From a checkpoint of a small transformer trained on Wikipedia.
Size: 14 layers, width 256, 8 heads of 32 (2 for keys and values), MLP 704 SwiGLU.
Architecture: RMSNorm before each block, rotary positions, no biases in attention or MLP, untied embeddings, normalized queries and keys, attention and MLP in parallel.
Each number is 128 + 24 x the weight over its row's rms, rounded and kept within 0 to 255. Layers, rows and columns count from 0. Numbers have three digits each. The size before them is the row's rms in percent of the matrix's.

# layer 9 MLP up, 704x256, rms 0.107, rows 112-120, columns 0-255
099:140160147144154148119128140151126075133138117142141122144138151130171112103142131136146065085092149143124147116125133113112131150127132137136110145152078085103110123130114164120168136127123088162128134128163126161137190144130153149139064084118173119108129149108117139159099072146141105161122074100128131154133105142161122127086115128145150195136102162107139116117123158111140164128100160132167073129103181149143113150125159086107114113137119075113128096145131108142179080112135115114117112140142126122142117124132139095133121170172117150111117124148138090123134113140089128114175111139089073115082100120120105174104110126128139149133109072159123130110141135112151136174125087136126125167111140111138159121123126108116119175133144122124143131094140141136135138138092140
102:134120113131129166111152117142123110180116117160089098099128084113125138103114150116120106111154128109097077105141155135170130139187089137134133113170155169119123161148098132141165131170093109126149097115130132154180141124117141105135168100117130119138136129134139107171101117130145169141089146088086112185127144130093144136132145144103082102161137111122140165124188100155180141141132107119166131119095179157174110106172089135143134116115142126137118144158114102119102107171146130146132160136146140144120122142172171135156100100135154135157132112126145103174129129128129124174144129123120085103100114153098142131118141158126122113106120130157160110117102106121134081072123171127141093154100128120107120156161103111137156150109126148140121110104135126098096155112160100
101:141136158119115133127080103143108137150119112093189134123132162153116162142136118139124122170143163145120145134121152139095097097099100114131128081154133151141108114114093142140100145118133087115124088168149100131123070087156130138127111085129141172134121104169140118123123092142109137181127158151144092123091137090152132063125072105100153153147172158163127095122120122134097074133114128173152167150124107122140119136167125117124095122105136122084150138146130135111136113132123091152146144122120137142127140150107104116151137136151106121152103086137139168117164134102154123139118118120091144131120101071128141179126140139113148141111078111100143177140136117078087162143120148126157109167143131114145116108101088159128109110113164065129125145131099122104144170126138118
104:123118123124091110116120122153122137123135155096119176114140138112133123098134120155135118152136149131147058118109127150115156119152112135163132104098119128141125097110119151117131147131127136179137086106154137126162119109154174101135114153146147130114053117069147212125093107103126096118084145121127154130148136117108106150137141178161148129119160113095167148127129141134127170106170137084074122125129132167124123151117120129087155095088128117131112113153121108133142137137076156124108149132112112146090136159123154126131119113116146136129151099133120156162142088118167107135154127154149099142118193117144092115136143104147161121178128174156110114146156117150116078146110117104142196146143114143142125136127170148164095129149162175131096135117119096122111130121099155
097:121159122137127084163100093116121132151141100091114120146084146138118169089117143160111125118145143164097146161151077138120155126092160147110152130131166136140118094152119097152173154121120143132089158146145102146172096179136137139166140116181173097115138136111153081153160107118134130109158097164140109160137133155113145181154075144122105127112107124160127113118085087132119137135113145123124141112095145166137138110153122163120100147139163123094131092173129151129134129156161143101110107115149130166142096091113146133098138134115129099130151157095129115123186098080145138087122137162135140137097160141127116132137116134077098103150154161111104146139132143118118090099172103159147086116117145128112092091147136151130121129161099097135101119128155100128135137135137168
100:140126140093084166164154094121127119129156171136126110147135125092079140130091159164190124108093105118134169105129117143126081112151114128153105089121146102106127107155157156152151122127164117134122129063111114114152120141156112116147141077159107152169116133144124117091160142115098059137091095154082114176124138147119150176147114144138151133128130095107138125144131098127143137124162067138133132088134148176127107150076138137132113123123162129115065107122120116132098114144111113137133113140126136146141118112170140101118114144168099140161122147159158115144118135138077113120110111123174155102159141173133155160094137101151108119130125109100133097131097147118126106135138178132111116164125122098109113134094127157163147140102100150103099155143112106127157097129148124
103:139172083137140122135128117112125127102164131141139110142106087086164138126100103134157134192106145112141142126150091129134160135119107107137162140095124129118125130127116134175132097140125125173116126106100176146108130122121130109145082111106111138147173058172128154141156147100123117101128105143161109072115134095150133164107148118154116112084095107114124136134143125102147136141132135152158098138148104123162132140129129076154170104111101142153118156089167125156111158148139102119166126110144113094101111103120156146126123102132152093152137151122146129186121149110120177150136132129125100101119100100132102099123151139097086167142168146117121101136145120139143095133141103114176168148117138141143160166122123118093159143082170099138106133115138141051101086112141149
102:158101083100107137144140125120133114188133112107101097102158150155144109091129129151111126133121106156131150107146106130125206185114099129134158112118153123094144108089111121137181130116107149144118157120131138129156098119106122119148152125122179124109170109145143138121135129098185149179113148170124166117072144131105121141142142111153131134099137167130110113133126088105089138097180152114115097156099093159134151144144110131141143110139192129117124135115117135162081147112142143093101093175135094124150149134113152116114171089141159085125136120079114118125137142093137146130150142113085150134109128077065148088126144149097129118121111120143124161113160114142117131125143104113144134130105136133134135147103110151143114149125093073128126135104114103109154124165130080
101:115132105133118174154110100089150125124084099171167199111129156083163161126167150127130098099097131104145131116112119137182126060094103112118123160151133114138138145154135089118095137135129139144162140132148121099118094115150124115180132104139096145157126142148172150140122098119089148165131132169111128126092121151177095100117152157104133153125132112125108134111126153121129114107138136141089073099133115119180136153134161151136119139104107087121161117171102144156102147125138128118136123134163100161161141132126120133095107142142122151144121116110076111127167102125189107185108153154129134111103076118132123167133126090134134140118142134126126164146115131159130152123116144143138141151152131179126160100176100130174146116096139137110116152090162137140123118151119149
# layer 9 MLP down (transposed), 704x256, rms 0.131, rows 112-120, columns 0-255
102:158083157142093173135087088132134159139122086132147153141120137129096128116183090143130137110153150153189094118141161165091116157147160128108111144144129107109150124129096104123149106078128138091136143092133156110120151101117146165118099087121073114144113139138134174133153136124147122114131159108123117131111146144136127096129105133089133126095156116162177138149120135132093135132095116189143135129123144153113096098130135127119148127116106152127102131136116128132082109143123097115177151148127101123137143129093116156110142109138122106112142099102116126129134180161113132040139100125114139058147138122134161144153107129141107159101102092139104118109114150151120168092113173123163180113115122186123156119115121113147116097095156141177134105142123125114133105130140162
099:137128142152095114148126103144155147128122105123076119068130141122111123170137158143160136162134149115115114117141135140123111166105148112132163143136086126122118138081134132107163139158138091142116088128136108133132154126118133133114147151119071095146118107120112110143107105149156141122152148128126125154069162111092122129118167134153157105076164119147095123149141155118124080136142080178176133093115130141130097154145121143134115145129110132102117169136116080097105145164100160100112146204152165070080141123184130103126099116161114151148126087111126151152092133131117162140129154115154129100117130129126128087105103106084120126153111117136133133145141136120120126082153139142133148145153101157143121106154147112148157141130066136146147150131169126167113145184143092
097:157119112140087136131105083098101108152124152083122122184115149127127157156141100166105122125137155187164161133105151139103095099122181125112117105125119161125127143130070126125121174144142187143099142116189114144108146104143113145135150145115169115171138141141114114138108102114115146143110170163114118105144104144115138132093108142136113093185177175098149123105119117109146139160117133114128085157103171149123172111117134148083115147184139112120141116139109120135114119104079142097124181117119128140107149099111115131116139116128144095147147103105086124134124162150150161126111106133143089133151127177135156144143153134147138120134140093103093096101141123159106131118114149130101097114160161125141157116187097113115135118113100114121103105182130121090113130131143125
100:152106159159107116131111112092126141088143157119140115157144120147138144131127101148152149110138107106165131114148127100144133141134138118144111084158187074088140110151107148139098140113079133144131143118132161110125099142113098140123184111158083114113134115108105134089129127145154114100128147145151150145082113135101095125133102125111113097130096144138158136152099165151137090105159082115109104154146090159084148135163147150148111161140126120159153075147157111156116099099176092145145129096147140135100140191085142124069136135127109151104114106148108115116094138119122111105101156134123149115121135116180105154129157105114100121100138193113103123110143095144164113143116119140107160155108147145151122113130149107146180187179126124136115132109139126134148126155139088
098:132123113166115122131122136097120107143162189087120136076160123080133162118089132096097126122130134166128132120118135147140123080107127120129150128174146114126130154169168099154122154137130134106114161135171129140153155138122143144201134132140143066115117134102133146116132078105117109134125123146121134182076171122126166137125123134129117128138065130136144170135138143146103139131127163159114114118124136148163157126178117126101061144111102125124182125140158138132157122146126123155135133111133115144135153075145134155125171193112145163145147125112170136126118147133094142149092074165135118109105135170152108107146120110184125162134149121155165168125126120126133116087102154144142142081099146099149105102111147101109126117142108098132134155108127104133127149136114150
099:111155111120129134144122125137153149112137188143147150137111130123103109116153140137152156129162076084142105122133146133089110160055139158155132135157113130119090182151099103112116141107090132131074114158115099069122104146151144158158121092123165161100105113124184126152091088099150140133146120128091156125136120137177162114075149107133153152143149105104126151148155094085147129125118128103105102165179113135108107122164112103108113090093066115088106087120140124123123094122137102128115062140161142148098163121096129107140119117116103114123146148170180137119129091136120130163139149183121139140156134111120111157137140139147161117166119118131112134164126174124143132101137143125130143135119136113108113119138122117125140135103163132112111137148116116092165125128155125
103:177131139121158123112145136154101117099114100163175104130118133130130079157067138148116103120147106142105133134122126070136161135111184130107135115158105106108111097139157109114118107161151104141133118104148127073134133090138125098067121099163154080159137128179123110158134169183116115086105094126142120125123123108124127131103111090075105136109095130117110136158145131134160093102143126045113100089164160139182094133115134131179096105121092099110111070115144132102143139140126119125138127147150093123141158160136110149145160162115140131096100143111086138106148115132120126131102103131125136101114107146156129108141113165128113079159118111129160121106161128095117122076168156126134146114126114119153141153112129151112142116158124097115131129133128134146152137136115131
107:130120125129094073125116150167129133136115099126118125147160094093134147184124126140141170116157154115162147109105124142148121146118083158155129134214132129115109097122122096112122104163095125138109129134168163140145123138126131122108098129134108128115138140118146138093143102103093123148177137123119133107170117144100120127112131081110129107142100075143111095173126171102147130134120141118099093094140106113141163144156110176109096122105123145091137150138097114162142115157177100134157130139148100150129126100134099114158096077126105037190127125139096147116109121126140128115139124139126105167149123148156105124153173131173135091152119081145135146143108118158121167097162129102095135097146090137130107135129124109133123125105148116141150097111140141144126074171128129
099:087092175153135170179122101077108133137128137103130139145148117072132120173121113124122063151111140163134138128120144088123162089138165115136159141098138117097087095145123119158173115126194131168124120154167130136101128121114125121138061146134145137137105138146099124176133136123135127117092151137131123136090105170117110142163100119085141106163110138116139131106125130113123092145097150091151128127107155113149121150056144157101081080137102120137148142153127124111135116138125099152151145104137129149133124104114110094132184100106158129129130119147148102106130069134059135148140191133139162097092135147135127126151103140111122119135120143142099154115082133121144150146128130132087155127132121143131147148157115109119139133131120138165109158134144078153136157129115137
# layer 9 MLP gate, 704x256, rms 0.104, rows 113-120, columns 0-255
101:181138144154176111117142113112166118111125092128137109163145095153153099096085132130144122143120132141094146114133081164149127141090119145117128151112163147130137130142142157169119129121136128147125103163159145104142150107117082155145151100132094127141080145100136140138159109158175116154125133131102132124166136129195118131134112132120138062154117140136126115103125119145152103163118129094226082144147151146130120152138077140155124136093144113092150132146157122127154153128090118143168131144152132099136109110114103103127142120115138090126147165126119109142071143128124154167108095164116117167127103156103134134137138109142108151132097207120149140123126142131111094150139114116188143069168143155123134124122109130098134114121123122156133150100160126106116171105123138
108:135163124127096080146148120099078123122095110152117160128127135112112140146139116140164122077140108128151126123083121111118160153151152134094158128130170163143112156138111101148141137141142150119110147090124160131141141153122068112115105137087144138101139126100152144124086115098134126145126142113097120111174101155136102100118130154154110186096103135124148109122151122139120117167116153142078158185094108122116131132124179147132144123124124132112116123114117100112130127099089163127169163162124165156095119124110120141135149149108125124157083135117164133091159096144116124118155131150110125102141141116106150154125108145166095194125095090143155112130131125181119127138118117104159137146152155056139117116096088081153176134149113154167153142129155173111177107131109147
103:114134136131134116117122142135153159113120116137148121129099152164112134136108127162125157107145154112144151089148117095154125120150161114154113174149115125103119099087096129160163149156150165154114171148150189135089135112134137166099109112088116192121148079160141114125107139113167124148152151073096121178092134141082147121119137114126119132128112165118087103135169142129130138143098135114088089157135149130115133105147079139126138142139155155174122136129167165128106142123158114164171131130119169110105126139158153111120169104096119133120086085120068174118132170139154110139110114117139144092143121154132148124093135106083146136165114125123093137130095112118096143123162106098118100072080133126140174114123090139111106127134129133101103132102118117112150144151114101
097:150118140124091128170134111128179090150117190142094152103125139118128123101151156160106163125104102156102160159109112083122116071129109150171117150161127126148135127137140125151129151177102134131129139122159128164105130112148110166147167112128134108108099153151140144117114074123128104161144133155145159170108121129101152181175114113129106134170120081157141203108099116119126130101086088154113122106149125149141151103130112084142099104111117114094136092185108105144151138131145120089131137151124132147154141098207126113132152156104107137084135129124156112157081155143153174131105155147152108152097114157129122148128130124131109109117115110136114091146148128128108158136127145148121118142133097103141138092141102155127113112106138074157155100122128138115133134152109139
101:130126116166111105098110139119111130095111157151115131122140106144084128113128123145125124089125178110136147115118161124165101100123136108104132156130140114130149077126122121111125113132145135148099074106138108186127113153089159149147147145126108172075132113099085131078166116110112143142109090148153100105126155148140138123134163157135155103115104102127146148115164150107153128144144126141138116151104142138142096146140142065121100137129090132110123132142135093083175138121141111102144175146111129143097123094125144144150132168142116197157088140092158113093130089123139153110130164114157176131170108101170182162109144097101157093121161134135129096122110125109152185144111133176133148118130114135123134091100109140077147138163101141144107133117127169145110123090112142
102:144156156117105132119136138106114106108138104128171136157125141147095142151150148108111120106120131114118100135079111151101116160086128122120126117110088135122152110139110117171123114148107138148149117091150117127130107127102147125121164164146089138079114136161120155111124159104101084100175163112121138118139180121124116086137085119156155145092097120119181091152113136105104124138076147148153109113107170173083122099121136110112133160099118115141120091141144110111128149085153150102069141123116118103103133152086117128151133099143140146141076123153125134110116158130116120179117135123126171141132134100078133101132123114100153145116152163124121148121139134174080158133131094169104110086103144154115109140135186147133128123150173084122128148113126154147089073153143172
099:133124109110149152134095167080135145135120139107106110093127122154174124121140129178134160066108154142160121147138108169097161143112094114156124144208129129120146102119134148122124141156127121112122104145133123118154123140127155121109100124136175116131143144098136171124077145090089125146112151118173133144121110131121129110123112136112161120173112149091176161096137162098078111131083137124120113109126154148117131137111117158143156100138159105147128112153089102090106141124142123108109147123183149141133100151089120160116161110117171123144064120103165127130086096139136094137111172145117153119120108141180120100113130112115099121119128095137147162150081097112122148121152094151141106195099111144123156136136099116123139119158120159182107152105164119122141099129140127
095:145142158094093146122062103115114131128142131109079146121117101093156146123120198141124114104110145155105146141161144144101102112148143099132142118112169119113099134098109134136151139105153094157114149142077145099158157153119102100138116089115083126138094153126144138132162139099106178176133120138144117132089192085131142131126142149089115161156090111123138155125125133150124137086122182098153118143090086129142169113152131143112137136110087102136121150181189140109105124090125145091131154126148150076110165115126127109118092124106143114097135103147137113135187117136126106118122161117100127118146117110152155147116136131130096099111140113117111145133120121165101133104137083159147101147107175132149103161160128126154161120136166112153100123095116119119127108119155103